config.yaml
hidden_size: 96
norm_place: "pre"
qk_norm: false
init: "normal"
lr_mult_o: 4.0
lr_mult_down: 2.0
doc_mask: true
dataset: "wikipedia_en"
Each number is 50 + 15 x the weight over the matrix's rms, rounded and kept within 0 to 99. Layers, rows and columns count from 0.

# layer 10 attention query, 96x96, rms 0.127, rows 37-63, columns 0-95
56 48 57 51 50 58 53 55 60 43 57 66 53 62 36 42 54 51 56 49 58 43 44 38 50 50 62 37 54 52 48 47 41 51 54 52 56 46 47 52 51 52 59 50 48 49 51 60 57 59 47 58 53 48 41 51 46 64 55 55 63 50 58 45 46 36 45 46 51 57 28 61 48 58 54 55 55 63 57 59 63 62 48 57 51 52 36 50 53 46 51 50 58 37 52 59
49 52 48 61 56 50 48 60 56 50 40 49 50 43 53 54 50 38 43 62 51 51 50 49 46 50 48 45 49 52 52 48 58 56 53 49 41 45 47 42 35 47 44 47 63 28 59 49 41 50 51 49 60 52 43 40 45 66 46 53 44 58 54 66 56 63 56 50 55 35 56 37 52 47 52 63 44 62 54 58 46 39 38 49 44 47 70 41 45 56 56 55 60 59 33 48
39 45 36 51 56 37 52 51 43 42 54 61 51 39 56 55 42 63 64 46 54 46 49 39 44 45 50 49 48 54 57 44 51 51 60 45 41 55 43 46 47 45 45 43 57 64 56 44 62 54 41 59 52 54 46 51 57 46 64 48 48 48 45 48 55 48 61 45 50 52 68 50 44 48 47 55 51 49 49 45 43 48 58 55 50 51 44 58 58 55 48 51 36 75 58 57
41 60 61 42 55 56 54 48 61 50 45 51 57 60 41 50 37 67 43 45 65 55 50 50 48 47 51 55 41 49 51 52 46 46 67 48 47 44 53 48 47 49 42 50 58 55 68 56 53 57 46 56 55 49 51 55 51 62 69 51 54 60 53 50 54 49 47 54 35 49 53 49 32 47 41 56 42 42 55 49 49 47 55 47 53 44 51 47 57 46 50 46 46 63 57 65
45 40 32 49 50 64 48 59 51 39 46 49 44 36 49 65 52 59 45 44 52 49 54 53 56 38 65 44 54 56 45 50 50 45 56 55 41 46 48 56 53 38 50 62 48 52 57 55 57 45 52 65 41 50 64 43 38 44 61 55 58 51 58 50 59 56 54 45 42 46 51 47 42 52 51 38 56 67 61 24 49 64 53 53 55 57 54 51 24 56 53 57 38 59 41 55
40 46 37 58 53 55 45 61 66 46 43 51 38 55 60 61 46 72 56 58 53 46 53 49 55 44 54 55 48 48 59 47 59 54 58 48 50 39 51 52 36 41 50 46 53 59 68 41 43 41 35 44 54 61 65 34 50 50 68 57 59 52 63 50 47 57 47 54 44 45 71 36 44 52 47 43 49 76 56 45 52 46 42 36 53 52 57 58 56 47 60 48 44 66 48 52
39 47 41 54 42 56 43 57 49 50 46 56 34 41 54 69 58 55 47 45 42 44 53 52 51 37 64 43 45 52 46 44 43 35 43 47 50 55 48 55 54 50 45 58 48 50 56 40 53 51 53 49 39 52 50 47 42 41 51 58 55 43 56 48 57 56 53 37 63 46 44 52 43 48 45 49 48 54 51 36 36 52 54 55 67 57 48 55 40 52 60 48 51 50 41 60
50 62 46 43 42 42 46 49 57 49 56 59 38 56 53 68 60 40 45 58 53 51 49 58 48 45 60 30 52 48 54 39 39 49 61 38 54 60 57 62 50 50 61 37 52 46 51 54 48 41 34 56 48 46 55 41 50 67 46 55 57 48 51 48 40 55 45 51 42 43 43 46 63 38 37 43 51 56 56 41 54 52 45 42 58 55 45 59 61 35 52 48 53 54 59 43
50 56 41 41 63 51 54 45 40 47 49 39 62 56 32 42 39 47 42 23 47 44 48 66 56 38 51 56 55 47 43 86 54 47 48 52 31 58 25 40 43 46 56 54 65 47 42 66 59 71 60 51 32 41 32 57 58 57 54 50 63 48 67 57 54 47 32 56 60 55 23 66 46 69 59 63 40 33 39 52 56 43 59 52 60 40 56 55 47 38 54 41 64 40 45 58
60 49 29 38 57 72 38 60 40 62 53 44 58 46 34 52 51 62 60 54 66 59 54 60 55 59 57 35 49 66 62 45 92 50 67 44 59 40 62 46 42 43 63 26 38 62 61 39 44 44 44 55 56 57 58 58 32 59 55 51 53 65 66 58 34 33 48 48 41 52 64 55 47 40 49 45 50 30 63 53 37 56 53 41 50 53 31 59 70 65 49 35 41 85 56 42
35 51 34 49 41 55 43 62 40 48 47 41 34 46 59 57 55 65 41 56 56 57 52 54 41 41 53 58 53 50 34 42 40 50 40 46 44 44 53 54 45 49 37 52 49 58 54 41 48 53 53 48 33 50 51 39 43 40 52 38 52 51 52 56 59 67 39 41 54 41 45 40 50 51 58 48 59 67 68 34 45 47 49 56 48 50 57 43 30 53 70 49 58 59 34 47
40 66 43 52 56 30 37 39 66 25 45 61 52 66 46 44 47 83 41 28 54 37 63 58 55 39 58 45 52 40 48 51 45 40 65 58 47 55 27 60 39 42 36 56 59 46 45 60 70 77 68 71 45 34 60 37 68 46 44 81 48 32 62 45 57 53 71 61 51 54 31 58 48 69 33 44 53 64 40 56 56 37 47 50 66 46 55 58 69 21 57 65 28 25 37 54
37 53 49 55 54 50 68 40 54 44 39 34 58 59 37 43 48 54 49 40 49 44 29 59 37 60 65 56 34 45 37 84 48 40 57 25 34 47 49 55 51 58 53 43 57 60 43 48 66 56 47 27 33 46 51 54 68 41 43 46 36 49 42 42 45 49 39 29 37 45 36 49 54 80 36 66 38 32 62 56 64 28 54 60 59 36 48 30 39 51 50 37 56 58 50 56
78 63 99 67 52 32 43 40 52 54 80 51 49 49 68 43 44 25 39 89 35 61 63 67 37 44 40 58 35 57 45 68 16 81 68 27 18 59 58 64 99 62 41 32 43 40 49 30 58 47 00 55 57 55 43 37 40 66 42 49 42 55 31 75 23 54 57 43 39 52 20 36 81 44 37 45 19 00 39 44 43 65 41 63 65 49 21 57 61 66 52 59 64 25 87 62
46 49 37 29 38 56 63 58 70 43 40 40 51 51 49 49 48 53 45 37 66 43 50 41 51 70 43 71 37 48 49 57 48 58 32 44 39 54 42 54 46 61 51 44 73 51 53 57 61 52 46 36 55 49 56 53 51 55 44 75 40 39 44 41 40 55 58 47 44 53 40 70 53 66 46 59 50 35 46 41 50 43 52 61 46 19 43 48 72 53 55 40 36 49 47 51
86 48 76 61 69 36 52 57 54 19 78 47 73 56 44 35 20 77 58 52 63 44 51 79 44 24 52 34 65 64 31 67 60 40 63 25 41 52 27 57 64 60 58 23 80 27 66 26 80 34 13 37 70 36 65 57 21 97 59 41 33 44 65 51 30 49 63 12 54 66 42 08 52 19 00 19 19 19 79 65 61 50 41 37 65 31 61 28 50 18 71 21 29 24 41 31
64 68 81 53 50 37 48 58 52 49 41 51 32 64 66 63 56 56 42 99 39 82 57 20 31 29 32 59 42 52 41 70 31 56 78 30 04 49 56 64 77 29 25 42 36 59 43 66 52 71 00 48 50 46 49 33 37 61 50 28 51 43 23 69 32 68 67 64 27 31 28 64 69 50 69 54 32 17 24 51 58 48 54 65 42 76 36 43 49 67 50 55 83 60 82 68
54 81 59 63 82 50 55 61 48 59 56 13 56 12 14 13 66 60 52 72 54 39 99 39 00 68 69 57 62 66 51 47 47 77 92 55 96 40 07 61 62 07 23 67 34 99 30 39 24 58 47 92 36 78 62 51 37 53 00 47 75 53 52 24 62 34 67 75 32 71 54 49 64 46 65 72 64 65 54 55 33 75 41 35 84 85 16 53 21 49 72 76 38 60 84 09
65 18 56 32 72 36 76 41 37 50 59 56 84 29 42 46 34 07 61 48 56 27 13 55 51 74 99 03 67 75 75 45 86 69 99 64 68 24 55 60 34 44 83 39 48 10 75 81 43 32 60 45 35 31 30 66 29 83 30 28 66 63 66 66 31 55 36 90 42 34 54 14 37 31 50 02 54 51 68 74 61 99 11 53 36 81 44 56 37 08 08 16 48 29 56 64
51 31 42 86 53 62 46 30 72 79 60 12 32 59 50 53 69 36 30 59 36 39 68 37 26 00 32 31 50 23 79 89 99 45 33 39 70 32 52 46 59 24 39 61 08 04 50 33 78 12 75 54 33 39 31 56 61 71 37 54 49 49 05 48 39 29 66 50 58 71 99 82 29 61 60 60 41 31 79 40 24 41 47 53 97 31 19 83 15 49 32 28 30 46 79 60
14 37 83 78 68 53 27 52 52 87 50 79 49 48 26 40 28 75 50 46 15 62 51 37 32 73 38 33 84 74 68 48 47 00 54 60 97 80 25 60 88 37 20 51 50 65 64 19 31 67 62 43 23 51 19 64 32 24 87 85 99 87 58 76 50 05 74 75 17 51 65 85 75 12 81 50 29 83 66 58 66 40 75 16 38 26 99 70 37 72 00 64 71 59 68 14
60 94 66 66 00 42 99 30 37 92 42 62 22 68 43 60 10 78 69 63 25 22 83 11 66 47 30 37 51 02 70 61 58 26 68 39 50 54 57 44 32 45 50 99 40 44 47 86 39 59 35 27 35 43 46 60 45 86 56 36 54 28 71 29 66 41 39 50 77 13 49 72 37 18 58 90 95 47 18 11 79 58 74 46 34 51 58 15 66 70 44 30 35 56 66 74
40 26 62 20 29 67 52 33 33 56 65 38 58 19 37 69 51 46 58 43 22 99 27 42 31 37 27 25 58 76 30 71 44 65 39 29 50 57 49 72 72 62 27 43 46 73 64 85 20 47 42 88 26 20 42 31 36 51 37 51 55 58 66 37 59 51 16 58 45 13 53 43 14 98 99 79 44 51 61 11 40 85 26 16 47 55 33 15 66 14 99 18 00 13 32 57
24 46 24 41 57 94 23 36 85 50 69 64 30 36 60 27 70 69 67 37 00 41 47 47 78 28 42 73 64 26 73 54 79 41 82 60 24 47 34 46 21 22 51 23 21 41 60 77 73 43 76 29 99 70 76 56 99 34 28 59 50 40 70 25 05 73 53 44 24 52 39 65 57 00 56 55 60 23 81 80 41 51 95 61 77 28 63 29 69 66 82 99 90 29 58 44
29 42 72 65 55 61 59 15 60 50 66 55 44 50 72 29 34 45 83 69 88 00 30 56 26 46 60 47 15 49 50 74 70 54 35 49 23 50 58 58 05 02 07 30 40 41 48 83 53 99 58 40 45 41 74 34 66 34 99 55 86 66 01 18 22 38 69 59 76 65 32 75 84 88 23 63 77 43 53 80 43 66 69 53 16 69 84 12 36 72 69 57 24 59 73 57
29 50 42 58 54 49 63 82 48 41 49 43 33 51 56 64 38 59 54 31 57 67 55 27 61 43 63 50 81 48 48 24 46 25 52 54 61 00 26 23 27 68 48 19 60 02 36 52 53 84 54 83 98 46 38 00 26 13 09 34 78 44 13 38 39 34 20 35 71 68 47 45 50 65 00 46 47 78 71 56 42 16 42 24 30 32 44 81 20 76 69 25 76 57 48 44
54 67 27 61 46 90 00 53 42 80 13 32 76 99 58 36 62 96 41 50 59 99 60 56 51 40 35 17 35 38 35 58 82 58 58 45 31 03 45 74 20 37 74 41 12 55 83 28 61 67 68 89 44 74 41 51 24 59 51 99 39 29 67 88 40 72 68 66 36 79 47 35 40 19 34 52 96 37 41 69 62 35 76 00 42 57 42 83 99 39 55 29 48 65 08 51
# layer 10 attention key, 96x96, rms 0.119, rows 37-63, columns 0-95
41 55 48 44 50 43 36 47 43 39 40 44 46 49 58 61 45 42 51 39 34 55 55 60 43 63 53 49 46 40 61 48 75 48 36 30 36 47 50 60 52 45 43 43 50 40 52 32 38 50 48 37 44 55 53 56 46 40 47 60 41 45 57 57 57 60 54 48 59 55 65 51 54 45 51 56 49 41 45 42 36 56 49 53 57 44 62 62 51 61 50 52 52 36 52 46
41 51 51 40 53 55 59 44 40 58 52 47 41 54 36 50 59 74 55 42 43 33 42 45 54 49 43 38 41 51 49 56 61 35 47 45 64 44 60 36 52 60 60 74 47 67 44 49 45 54 58 50 33 44 69 66 53 33 41 60 43 53 43 39 34 41 52 49 53 55 29 48 59 57 44 44 52 34 40 75 47 50 55 59 44 33 38 38 47 43 44 44 45 36 51 52
57 54 52 48 39 51 49 40 61 58 47 47 50 53 36 51 52 37 47 53 52 62 47 49 62 39 44 48 50 53 42 49 47 46 40 39 58 48 40 43 54 42 42 59 46 42 50 44 40 47 55 55 48 46 54 43 46 48 36 64 57 47 53 34 48 57 30 52 54 58 43 40 61 49 46 48 53 53 53 72 58 55 49 46 48 51 57 44 48 60 46 41 59 45 37 47
45 63 53 59 23 31 31 45 50 54 50 48 45 55 41 53 50 50 58 61 50 56 38 43 58 52 44 46 54 51 53 48 50 57 27 50 62 56 59 47 48 51 51 58 53 48 37 42 29 44 49 52 41 57 57 44 58 45 30 46 47 30 53 33 28 46 45 57 49 51 39 42 56 39 46 51 43 47 39 75 34 42 37 43 54 54 48 59 51 52 38 47 62 49 45 46
52 56 48 61 48 45 59 58 66 59 51 54 55 49 55 56 42 25 50 48 55 49 47 45 52 54 57 60 41 60 51 40 52 60 59 52 44 44 57 63 41 40 40 38 61 59 56 53 42 46 48 45 68 57 55 48 46 72 56 50 51 56 55 56 33 46 57 42 47 58 60 59 40 60 54 48 47 59 53 53 63 35 42 55 54 44 42 58 68 43 68 44 66 42 41 56
43 50 53 55 35 34 59 55 49 53 56 58 59 57 40 55 52 32 50 55 63 45 53 45 65 32 47 54 37 63 34 35 42 62 71 40 50 40 63 72 46 56 45 36 63 47 43 56 39 34 53 67 49 50 60 45 48 70 39 39 59 43 45 59 33 49 55 39 32 59 54 42 55 30 61 50 54 54 59 47 63 37 52 47 41 49 55 41 47 65 56 46 67 44 36 56
57 55 47 45 58 64 56 52 54 38 53 54 51 59 76 62 38 45 48 57 45 39 63 61 61 55 58 55 52 57 47 53 59 48 48 52 47 43 55 69 38 45 46 41 43 50 51 53 62 59 44 51 66 44 51 38 40 58 49 37 42 62 52 59 62 59 51 42 52 57 57 60 48 50 53 49 50 60 56 43 46 58 53 40 51 49 55 43 46 44 55 57 46 56 44 54
36 48 65 71 51 53 55 53 40 31 39 60 44 63 68 45 69 58 59 61 36 35 71 29 61 49 65 42 56 56 41 30 42 46 36 43 60 34 73 75 63 40 47 41 29 54 61 58 58 55 50 43 55 51 61 40 46 45 35 65 28 57 64 38 71 59 69 61 51 55 65 34 46 51 48 40 46 52 60 59 30 48 44 49 42 41 53 40 46 59 46 49 55 46 46 44
52 62 53 51 56 52 38 28 43 37 54 47 39 44 41 60 44 78 53 39 39 49 33 60 40 71 36 42 67 30 70 65 69 43 32 44 65 61 33 35 53 62 54 51 34 59 47 24 39 59 49 33 46 37 59 44 55 34 50 60 42 51 54 40 49 49 47 51 58 34 51 55 40 57 37 56 57 41 39 62 41 58 47 51 52 48 39 55 57 41 40 55 36 56 62 46
63 47 53 58 31 27 59 52 53 61 58 51 55 56 40 48 51 46 27 48 62 39 47 60 55 37 38 47 54 73 59 45 63 48 50 69 52 40 47 83 41 68 37 42 55 37 35 45 35 49 58 48 61 55 65 53 42 66 49 34 65 47 61 57 25 27 54 34 28 50 51 55 54 40 60 51 38 54 43 45 49 43 41 46 43 54 40 51 57 50 65 58 76 43 36 63
58 48 63 50 46 56 55 57 43 46 59 57 26 37 57 47 45 51 57 28 53 55 61 62 62 48 53 41 57 49 30 47 57 50 47 55 48 36 60 55 32 57 48 31 53 57 54 64 70 58 51 49 64 58 56 73 26 49 55 42 47 58 40 40 57 55 69 49 42 54 62 46 56 41 67 68 36 61 45 35 40 46 75 54 53 36 58 53 44 53 53 43 42 46 32 65
55 67 51 58 36 69 57 55 57 48 63 52 48 49 56 47 67 85 39 32 53 38 46 44 58 26 50 35 69 58 69 51 47 45 27 65 63 48 48 71 38 54 42 57 71 49 34 52 30 59 45 60 48 58 66 25 28 54 60 49 35 32 55 39 54 44 46 44 25 51 55 62 41 45 45 52 39 50 56 67 27 54 38 45 41 44 57 62 39 37 35 53 59 58 42 65
54 44 51 46 59 71 50 46 49 51 43 41 54 51 47 37 49 77 61 45 45 53 34 57 42 58 41 57 61 29 59 60 45 48 56 59 51 55 34 40 75 43 55 72 37 69 59 48 62 68 45 49 46 33 37 39 63 40 54 64 24 48 58 35 57 49 40 43 53 42 37 49 30 74 36 55 58 46 48 62 44 56 52 52 45 64 51 60 62 45 31 41 34 44 63 35
56 46 33 53 77 51 46 53 43 32 45 58 71 74 67 64 27 45 50 69 38 54 55 39 63 40 22 57 48 53 49 30 45 37 49 38 64 52 36 28 52 53 73 45 61 61 62 30 20 65 52 59 36 45 46 37 64 81 55 67 46 68 31 43 41 53 45 52 62 43 53 50 54 70 46 48 65 44 56 62 38 75 48 52 64 70 50 52 57 45 41 66 68 44 75 58
57 38 59 83 56 33 61 48 19 40 59 53 84 56 65 28 36 12 48 34 60 54 53 44 55 68 39 73 12 23 54 44 43 58 59 11 28 41 42 32 86 53 53 49 00 53 59 00 44 77 48 41 47 39 75 47 60 54 49 71 42 44 59 58 23 60 48 74 33 34 09 55 59 36 58 48 58 47 39 55 44 48 36 40 68 44 24 63 58 74 59 37 42 12 77 45
22 57 69 39 14 54 46 47 58 78 55 75 20 22 58 25 65 35 54 36 68 39 55 93 76 47 74 63 59 67 78 72 43 76 58 55 43 51 66 48 38 48 34 72 61 37 47 64 53 05 49 48 68 66 13 39 30 15 49 36 33 43 77 79 57 22 49 53 68 72 87 69 55 26 42 60 26 45 58 19 67 38 21 19 25 49 44 43 52 39 67 53 34 55 40 48
52 75 67 79 22 53 51 28 30 51 69 48 36 36 45 52 72 39 24 29 42 78 74 43 36 96 82 45 61 21 69 99 65 74 59 25 08 50 57 35 78 66 23 40 31 44 32 40 87 77 60 35 70 31 87 42 39 36 88 43 24 39 78 41 53 48 36 84 43 80 27 74 29 20 27 36 19 95 52 40 42 42 47 42 46 32 54 27 50 28 56 32 40 54 38 15
86 97 34 73 31 72 56 95 39 66 58 62 40 33 69 20 20 38 62 33 71 38 27 31 72 39 64 23 01 24 34 35 60 33 34 08 46 63 45 52 65 08 50 57 41 76 58 28 64 62 46 81 56 33 81 59 41 06 50 29 45 13 77 38 72 84 58 78 38 55 38 39 99 16 63 51 44 32 30 70 46 26 71 17 64 26 49 66 17 48 83 22 45 34 86 56
06 63 88 12 56 60 64 16 54 60 00 62 46 26 81 55 42 38 51 65 41 44 49 91 26 57 51 64 41 29 40 51 42 92 85 67 44 79 52 30 89 42 58 46 08 00 28 26 41 30 43 63 69 48 94 32 16 37 45 32 38 51 52 30 99 29 84 46 31 46 45 69 29 14 55 68 48 77 72 56 25 05 57 62 33 67 59 62 78 48 53 17 62 32 47 26
23 50 37 41 44 76 55 48 60 31 61 35 85 41 62 26 78 59 51 41 90 60 77 43 27 50 53 34 66 16 50 47 43 49 33 84 41 10 61 41 35 69 10 28 42 38 68 32 24 30 32 44 37 14 29 40 71 22 58 56 40 52 87 42 29 54 43 46 21 70 58 40 30 07 74 55 37 70 00 58 78 49 30 42 64 42 41 24 52 80 38 42 16 38 74 84
67 63 25 15 43 43 36 67 54 75 48 74 39 17 29 28 18 58 72 29 25 11 74 13 61 24 32 20 11 56 39 99 04 59 22 50 84 50 64 73 66 07 99 34 75 29 11 36 21 77 85 26 81 58 59 83 05 47 33 43 11 65 25 52 20 60 54 73 57 50 48 17 67 74 82 52 26 53 67 38 64 29 21 09 61 46 55 60 44 78 53 65 41 78 68 79
58 65 65 26 25 26 39 75 70 48 56 19 78 47 41 51 24 47 21 31 32 51 69 67 39 69 20 10 26 43 70 34 58 68 42 85 66 76 52 20 51 54 66 24 58 55 90 76 58 69 56 51 00 64 72 85 81 31 26 56 61 00 31 46 37 37 63 30 92 04 66 54 45 70 45 00 56 64 76 64 72 39 76 49 32 45 62 42 47 43 83 40 53 66 79 79
73 06 50 36 48 27 38 26 48 42 70 64 02 35 30 18 72 66 74 91 56 83 30 86 50 81 63 53 35 31 09 58 24 11 35 36 47 11 36 70 60 83 33 75 41 44 62 83 36 59 71 51 24 38 67 49 67 74 44 61 99 33 45 71 77 66 98 13 52 62 85 40 00 25 45 32 55 84 38 70 25 47 48 73 83 43 64 51 88 54 74 45 56 56 87 82
82 34 33 36 21 69 31 32 49 00 71 56 58 48 60 52 38 50 37 72 16 37 64 52 32 27 56 73 31 32 76 46 55 22 55 70 28 24 38 38 72 48 46 46 68 72 51 28 63 50 67 11 31 43 27 65 88 30 47 47 72 88 22 40 74 76 48 61 27 32 23 57 55 55 66 20 88 47 57 39 25 26 57 31 19 38 15 56 72 33 37 24 35 52 66 14
60 31 50 34 58 38 29 48 01 83 71 44 29 58 78 53 00 57 08 63 64 39 44 21 06 59 65 36 38 01 47 44 85 26 91 79 21 43 35 54 79 52 92 30 52 99 33 55 68 26 59 38 38 39 55 28 83 49 48 57 90 39 31 51 41 45 36 49 38 67 47 67 83 56 81 50 65 73 58 29 43 77 00 39 59 23 53 26 79 55 54 72 57 54 11 64
60 65 45 55 00 72 62 74 63 69 32 20 44 82 60 77 67 37 43 58 63 20 08 26 38 29 59 56 82 89 36 52 40 48 76 83 65 65 88 14 62 21 69 19 85 43 42 62 45 53 53 75 65 00 48 47 19 27 43 47 50 39 51 81 54 25 55 66 75 55 73 30 33 12 49 93 47 67 39 28 18 39 70 53 61 51 59 57 46 56 42 87 49 51 39 00
39 43 63 71 68 45 82 42 61 65 52 06 99 42 51 53 50 70 66 58 49 84 77 45 75 46 69 36 49 20 54 34 59 37 29 73 35 58 55 31 74 37 66 65 60 39 41 43 49 43 35 40 55 43 59 53 76 13 46 52 41 60 32 99 77 82 55 69 48 98 06 40 26 71 29 94 57 24 85 47 62 58 36 30 41 59 63 30 71 14 23 49 52 49 85 31
# layer 10 attention value, 96x96, rms 0.124, rows 32-41, columns 0-95
78 54 47 32 26 45 43 64 29 76 55 48 49 52 56 48 44 52 61 63 40 50 47 48 31 22 24 60 64 43 53 30 28 55 48 31 31 62 61 53 58 58 37 49 48 45 43 67 50 35 62 37 53 55 55 50 40 43 34 50 39 57 71 58 58 56 55 40 74 37 43 35 28 53 57 61 69 44 62 43 75 55 70 45 65 60 36 33 40 51 38 38 45 47 32 51
57 62 51 62 62 31 70 43 73 79 52 72 41 41 89 55 58 30 54 46 55 38 64 54 43 65 49 35 57 53 41 54 19 42 49 50 40 42 06 48 33 39 60 44 60 64 71 54 55 49 65 46 42 66 70 37 44 46 46 53 63 68 44 35 37 39 49 55 46 54 57 30 30 50 73 56 49 25 40 37 29 79 48 41 28 52 26 34 50 66 62 50 55 64 44 41
66 47 53 49 72 57 49 72 44 45 56 42 41 65 45 50 55 52 34 48 59 32 33 35 55 58 36 53 91 54 68 31 52 52 56 28 72 47 44 36 39 56 67 72 40 44 50 37 39 39 48 01 45 50 52 54 53 44 49 43 54 55 44 48 73 51 62 63 41 71 46 48 39 39 43 35 39 68 78 47 71 66 34 68 41 55 34 62 42 57 63 52 38 48 92 48
47 41 44 42 50 66 73 57 68 54 57 51 38 63 28 39 70 56 48 62 52 50 43 58 45 41 65 39 47 46 46 68 29 30 42 72 80 82 30 36 59 43 36 18 64 46 36 31 66 53 39 55 54 72 59 34 57 49 67 61 66 47 45 66 52 41 55 70 46 44 47 51 36 42 61 46 53 35 72 54 76 44 53 55 55 50 27 55 33 79 33 42 56 24 59 31
34 54 61 72 53 60 61 67 35 62 63 43 42 51 64 59 52 49 17 59 70 52 88 70 34 49 69 81 59 38 35 62 68 36 32 40 60 72 17 55 57 65 50 35 59 67 28 64 53 55 61 43 48 41 36 71 31 37 53 38 44 50 43 43 47 57 33 52 51 36 54 40 53 57 52 44 61 55 45 40 33 35 68 53 56 48 60 56 61 54 56 58 62 53 77 55
44 57 78 56 55 59 76 34 52 33 57 63 52 45 43 66 57 22 56 62 58 21 26 67 56 42 33 32 52 27 36 47 45 78 43 58 28 32 54 73 51 21 57 62 55 40 51 51 56 33 62 60 53 36 69 59 51 65 57 49 46 41 32 56 59 47 32 45 70 32 45 59 44 62 72 49 49 45 56 58 46 52 62 49 39 34 53 47 45 62 45 79 62 56 73 51
56 62 46 42 53 43 27 48 22 49 57 62 37 44 42 56 64 46 29 59 60 31 64 50 50 66 56 54 42 30 34 48 47 56 57 72 33 44 46 53 63 44 37 28 24 64 50 55 53 47 62 40 41 79 55 46 36 51 66 44 56 28 53 62 42 71 43 48 30 59 60 32 53 35 30 31 43 57 47 44 53 74 62 42 20 36 44 37 57 28 32 60 26 13 26 82
12 31 67 50 31 50 49 60 26 71 55 77 51 81 37 46 49 41 56 57 68 64 72 36 27 29 49 51 43 47 53 48 62 53 48 35 57 50 47 64 44 34 63 55 54 51 65 44 39 43 52 48 29 47 46 23 61 41 50 17 51 38 50 57 60 55 44 57 30 48 42 55 50 65 30 41 34 33 41 56 49 52 70 45 40 35 48 39 38 58 59 48 41 57 62 44
40 41 59 63 61 55 31 55 60 71 36 44 54 32 51 48 52 47 54 46 49 47 58 51 30 38 65 48 66 50 46 61 54 64 41 44 40 57 62 51 43 25 17 55 56 60 31 42 37 65 74 61 36 44 61 61 57 59 35 58 47 50 31 63 56 50 33 72 54 45 58 57 49 45 50 57 66 50 83 44 47 66 57 79 51 43 31 80 67 52 63 42 13 30 46 73
77 59 76 35 51 27 68 68 39 28 35 55 69 28 64 44 60 57 31 60 46 71 49 38 25 35 61 58 67 62 47 60 36 81 61 51 49 28 53 73 58 42 66 41 53 48 36 22 49 70 29 74 47 62 42 55 55 56 43 37 63 50 60 50 56 43 41 42 59 58 58 46 49 31 65 55 67 28 66 42 40 45 48 61 43 58 42 37 49 44 65 50 23 67 57 37
# layer 10 attention output (transposed), 96x96, rms 0.553, rows 32-40, columns 0-95
27 65 49 50 50 67 53 47 39 28 52 58 35 33 86 66 40 30 46 23 61 56 62 43 73 56 49 70 40 56 31 73 55 46 60 44 57 42 61 36 36 41 54 40 48 55 34 46 34 49 27 50 57 59 57 84 64 46 62 39 55 57 34 42 38 59 59 44 44 57 49 45 56 42 35 54 35 33 30 57 32 47 49 58 51 49 47 35 56 37 38 42 54 47 72 46
42 78 77 56 48 53 41 55 67 21 37 41 63 68 27 22 36 42 44 48 37 62 50 50 48 51 84 50 48 47 36 69 48 63 33 40 46 37 61 38 74 52 49 62 33 75 42 78 32 48 19 51 44 43 57 46 33 79 55 38 46 36 50 40 40 56 37 47 52 72 40 53 63 48 32 72 33 47 67 53 61 50 63 53 71 46 64 54 38 46 53 33 39 53 36 59
32 69 37 53 49 50 84 72 57 60 39 57 73 62 24 51 50 39 69 50 32 53 42 56 58 49 38 54 12 56 53 73 56 49 46 50 54 54 33 44 39 32 34 41 52 51 36 54 70 51 38 67 63 54 54 70 41 59 49 60 47 56 55 59 46 45 36 66 37 46 64 40 69 54 57 57 66 54 44 47 21 34 49 46 45 41 73 48 40 68 45 70 57 67 34 53
42 57 40 53 37 56 54 61 48 71 59 47 60 30 60 47 38 49 54 42 34 42 35 33 24 63 57 69 39 46 76 42 47 51 57 32 20 35 48 53 34 53 48 52 68 60 55 32 51 26 56 47 61 48 34 54 51 52 41 37 45 47 54 53 42 49 74 46 77 62 37 45 51 55 58 61 20 48 19 57 40 56 64 60 49 50 90 71 49 46 42 50 34 61 26 51
44 27 31 12 41 58 57 38 84 54 57 45 51 68 47 18 57 31 79 53 68 74 48 37 67 41 47 48 62 90 69 40 43 51 21 40 52 35 67 43 45 36 58 74 44 44 49 71 29 46 49 56 51 67 56 68 47 45 41 50 66 39 46 44 36 46 68 46 65 49 39 58 28 54 52 41 65 53 48 59 59 41 30 46 46 41 53 64 61 37 17 61 33 38 18 48
66 38 54 74 38 60 51 59 52 51 26 62 59 38 44 24 59 61 49 40 50 45 57 32 50 55 46 55 65 52 52 66 20 52 43 38 57 51 35 47 55 61 39 33 45 54 62 47 65 73 35 41 52 60 37 46 66 38 61 39 39 32 54 34 47 46 49 54 21 84 47 38 44 60 40 56 68 36 53 49 59 44 46 64 61 67 60 65 66 35 36 32 65 42 67 33
38 41 54 30 33 57 47 49 35 40 39 28 71 43 42 38 58 49 40 69 61 39 57 53 55 50 55 25 74 67 39 78 66 37 43 40 49 55 45 49 57 66 62 56 51 44 12 63 28 46 58 62 63 55 58 27 73 57 39 49 72 71 58 39 41 29 38 48 72 40 84 53 47 38 51 51 47 39 29 79 42 48 44 63 42 47 44 61 57 56 56 46 64 66 43 35
37 59 50 28 42 46 50 76 41 53 45 44 48 51 53 38 62 53 45 54 46 32 23 42 50 42 55 42 89 43 49 40 49 59 56 62 75 50 52 36 40 32 42 45 50 47 36 47 73 56 48 69 76 66 65 48 22 73 52 46 58 66 51 51 51 45 55 28 47 46 44 45 31 50 56 40 44 52 47 31 48 43 32 54 31 44 65 59 53 28 50 54 41 50 63 61
42 56 47 56 31 56 42 35 42 51 59 46 54 71 42 23 57 26 62 31 40 55 45 48 83 44 35 42 55 38 55 64 53 41 35 52 57 41 38 63 31 70 70 50 35 59 58 45 33 57 74 48 59 20 49 60 38 47 41 37 44 60 48 51 42 41 53 41 42 41 33 50 63 69 26 52 37 70 22 53 42 53 30 53 49 57 63 28 34 45 51 44 74 52 57 43